{
  "d_model": 128,
  "norm_place": "pre",
  "norm_eps": 1e-06,
  "positions": "rope",
  "rope_base": 10000.0,
  "qk_norm": false,
  "init": "normal",
  "init_std_up": 0.0396,
  "init_out_by_depth": true,
  "beta2": 0.95,
  "warmup_steps": 200,
  "decay_fraction": 0.875,
  "seq_len": 256,
  "doc_mask": true
}
Each number is 500 + 50 x the weight over its row's rms, rounded and kept within 0 to 999. Layers, rows and columns count from 0. Numbers have three digits each. The size before them is the row's rms in percent of the matrix's.

# down: layer 7 MLP down (transposed), 512x128, rms 0.217, rows 493-511, columns 0-63
# up: layer 7 MLP up, 512x128, rms 0.144, rows 494-511, columns 0-63
down493 096:563447502502504425552420534530507487550603360528539441586529526482471453454458486574408432426507500454500499444507505405511469439554567532483537461519543515479541518470521492507534505404496470
up494 097:566449528416484523559430523499576475502570490400452522497439529452524463562552502515512474369524447509441520522444465510594515478465451458509432551382496486485528473557554486553464567493507436
down494 095:509583569515495557522525556578507546551439581487486551576487470566493501509511493531463494538460446496612544486590525605461506622408473522491514510563406457514511510458446506462523506493477549
up495 105:553501475517555459605472509476497482466558522528509509478469560529456486458401578452482531475605447553523501497418479486490470420501461503496478547360390508450528447483508536497547553505469495
down495 094:549438564527507486431508510510469566484492505452565498443502559394466446542597500509498471514541541563523495490470543504524569567577521543600513399568566553552461479513481494489428482548535514
up496 098:539461457449520505534538394502476544440438513506522528505514434506510461493467505582554544475531505554466456478587538475516456596464409516576534426548454581466485341610485449357538396425560509
down496 100:524492522472518464480457504502558512540425414512462485451559479494477454488452572488472452517471573554541629425515520586431512505520519524512593622499466484631422462598519454496479503487452506
up497 105:541435472461477430469527542517477456498460520468503473457472477435492446479422483542547515429489448499546494439577475496475491480541612418562443534452554583501487482453611454482528471482518601
down497 103:508394521542599467483428585577475519511504534494422566440542434450517470484540495521501478516500498460507519498556540499568590555438603499496471538406449585621467538488432392501509470536548508
up498 096:436558503462353537477510507561540571469463628615559566469508520479534507512506548524510522514534438478567535518401518519438537525370574404568495536511439425585551455423503442449509474570520482
down498 094:467594513421520395474408596520519471493555519472408541452567515520532485467408479499463464497477455551486409539529487466570449589611478494511524548527504546551454531432522474553450575578487553
up499 099:513464554518451543531463554487454570454547430498472539563538485507499508474492502514511490462494415546471457443525470591458440513498514497522493641401527473442485427561531556566496586556500533
down499 108:573413432552496550510497439461598476483448523511538482436529445485540449569475512471560539513457538432469579454520536480438479500540528567507381583404437493521443504530424453577556525518487521
up500 115:496475484496498505562548536438518509524434537557531397492428440594527433467485440548504540569505477508519390493426518483522463595513487405529432432548493509491413487492505474384480467468527497
down500 107:451569460522535540476482495573533481482491514563519500515601537441515552568568577546544575537483500516467572487512496549460455559491545609523568523440481506462583470492494547539541549535502607
up501 085:495462576496525559350505573539488430531406505437467493495578391557474495457511527566520533452492594523548551547466530505467526551472514375491457453463540557480495520538506496560586488539527534
down501 096:497478439495480435546415378588468418460521501463500561495527457536494520544475422554562548548539359508510511521539539467445523466528498502544439558493451474508525529484509488486468467501448531
up502 097:472634454581545547496485502483468489434574514567523532411484595419447401461458469591494497495476468530417529465447439569462443461503438536552429534476464497553592391504498511475592465494526539
down502 099:454505452501490418489448425519508449525578553524488474499458471539522492511526470467449451529457519481468455524493502509508535441513543553432537518455545482421484585533488405383587563532588418
up503 095:482429692494394508531495555437549549382529455457442482508501483393544453433575487512506462463432534558496483535539461491563527500497519521501535373561483495569476498403519488498558474557531464
down503 094:452454540486484573496495457546562479474501581406452487561595554487492465481470559391480455439565490531460449491470424536487523580467475516462584524503522575466451494491460478557515462510448515
up504 102:510397502501531513500446467373509537499461565521472464497592462498519500557534519632514541535417477503501477490581565484498465470479539500535526499559481581549498484499426449540505491450462427
down504 106:539561457590390419482447571505573535483524477458493508567548518559509444452625467561502526491518522502432517440376476494475558634531403467522476503519488433520520390526522411512544505442516551
up505 101:437507491520459554561570476511512529422459508499402482507572478518460506450481519401581594417461521519484494472438459567497485553440420497417439510551538543476606425489571422493547552467554527
down505 095:459550510497537485558465525487423435515476447441602514529500461449473535485521379526418424558524485499485460511602488567408530557537601479583545525518443416488463452491489518522484502553441504
up506 097:519558566538481529584458573511590542501436436546533473474497500498403454507534462516582579490477448517437557500488515440490348444511583502448452587513465522612577426472526531393507555541506538
down506 104:555508507528468531521471473555446359542517490535559515417432548493577540534545533575473484511560496501464474575623542512433548598483458585534536474584523503474526438495559426600482436462465512
up507 094:502442472525399522517443448501545493514476574474504500490481487612493524514527580497497431494466459443516381466508516480487426487466453520591497502509491438491501429454491439545362554522399550
down507 086:392533485519542433480486508542485460433556387431533518512482488561512468457566419463493501527505541496475596538552544464523483610532549436427505519478473569449549528445513553390466497552521468
up508 097:432552407529453487543502560446467571449482518518507492582521475493514458519532430530480493535470506537586319459523583474461472526515492517443484470474497422419468466526496503500466571587494512
down508 099:462423444565478470395600476527555396506477470435523414440420555511539436571497401521517518532485447512459453590538493584552521494459471533436493508518434441443569545468510526506510413490523691
up509 095:473392504537459382468593485477533480545509488424481521479430522507502481473502401466427364498587453532422454576521415539495505451494544572495506586422474477472610478540515538501513419397483523
down509 095:461600452407593517480470433477512528452499515493467492581498472496515495445512546538530538431558486542533542469474450508447535446562473486453524464433449476427490451534504442498488469530487475
up510 103:470417478366430573519401548455488561464395499509575555536407457493512526556448513471474513585428551536504568497502475492503430484518635535517570501588491489531548510517501407478525493467439558
down510 108:521470465490496536478513534563496556552483545516513479576494531511484533530531510530531511485588537529517550467525456428439545540445505372552609533532399457419529495508570481450453507585486435
up511 099:575434377488469518512536535410507471437490451548448472620505550548583478450514565420563489459472488506459494576507489489476582511469359488526530498449372575448460593498579543466462500504526485
down511 104:469426512557504384548455418473513537529456562485576577559436412455531518504481468455527516469384525479491479411530547615500590544454479580504540569518501459492439471443532506503443459466474445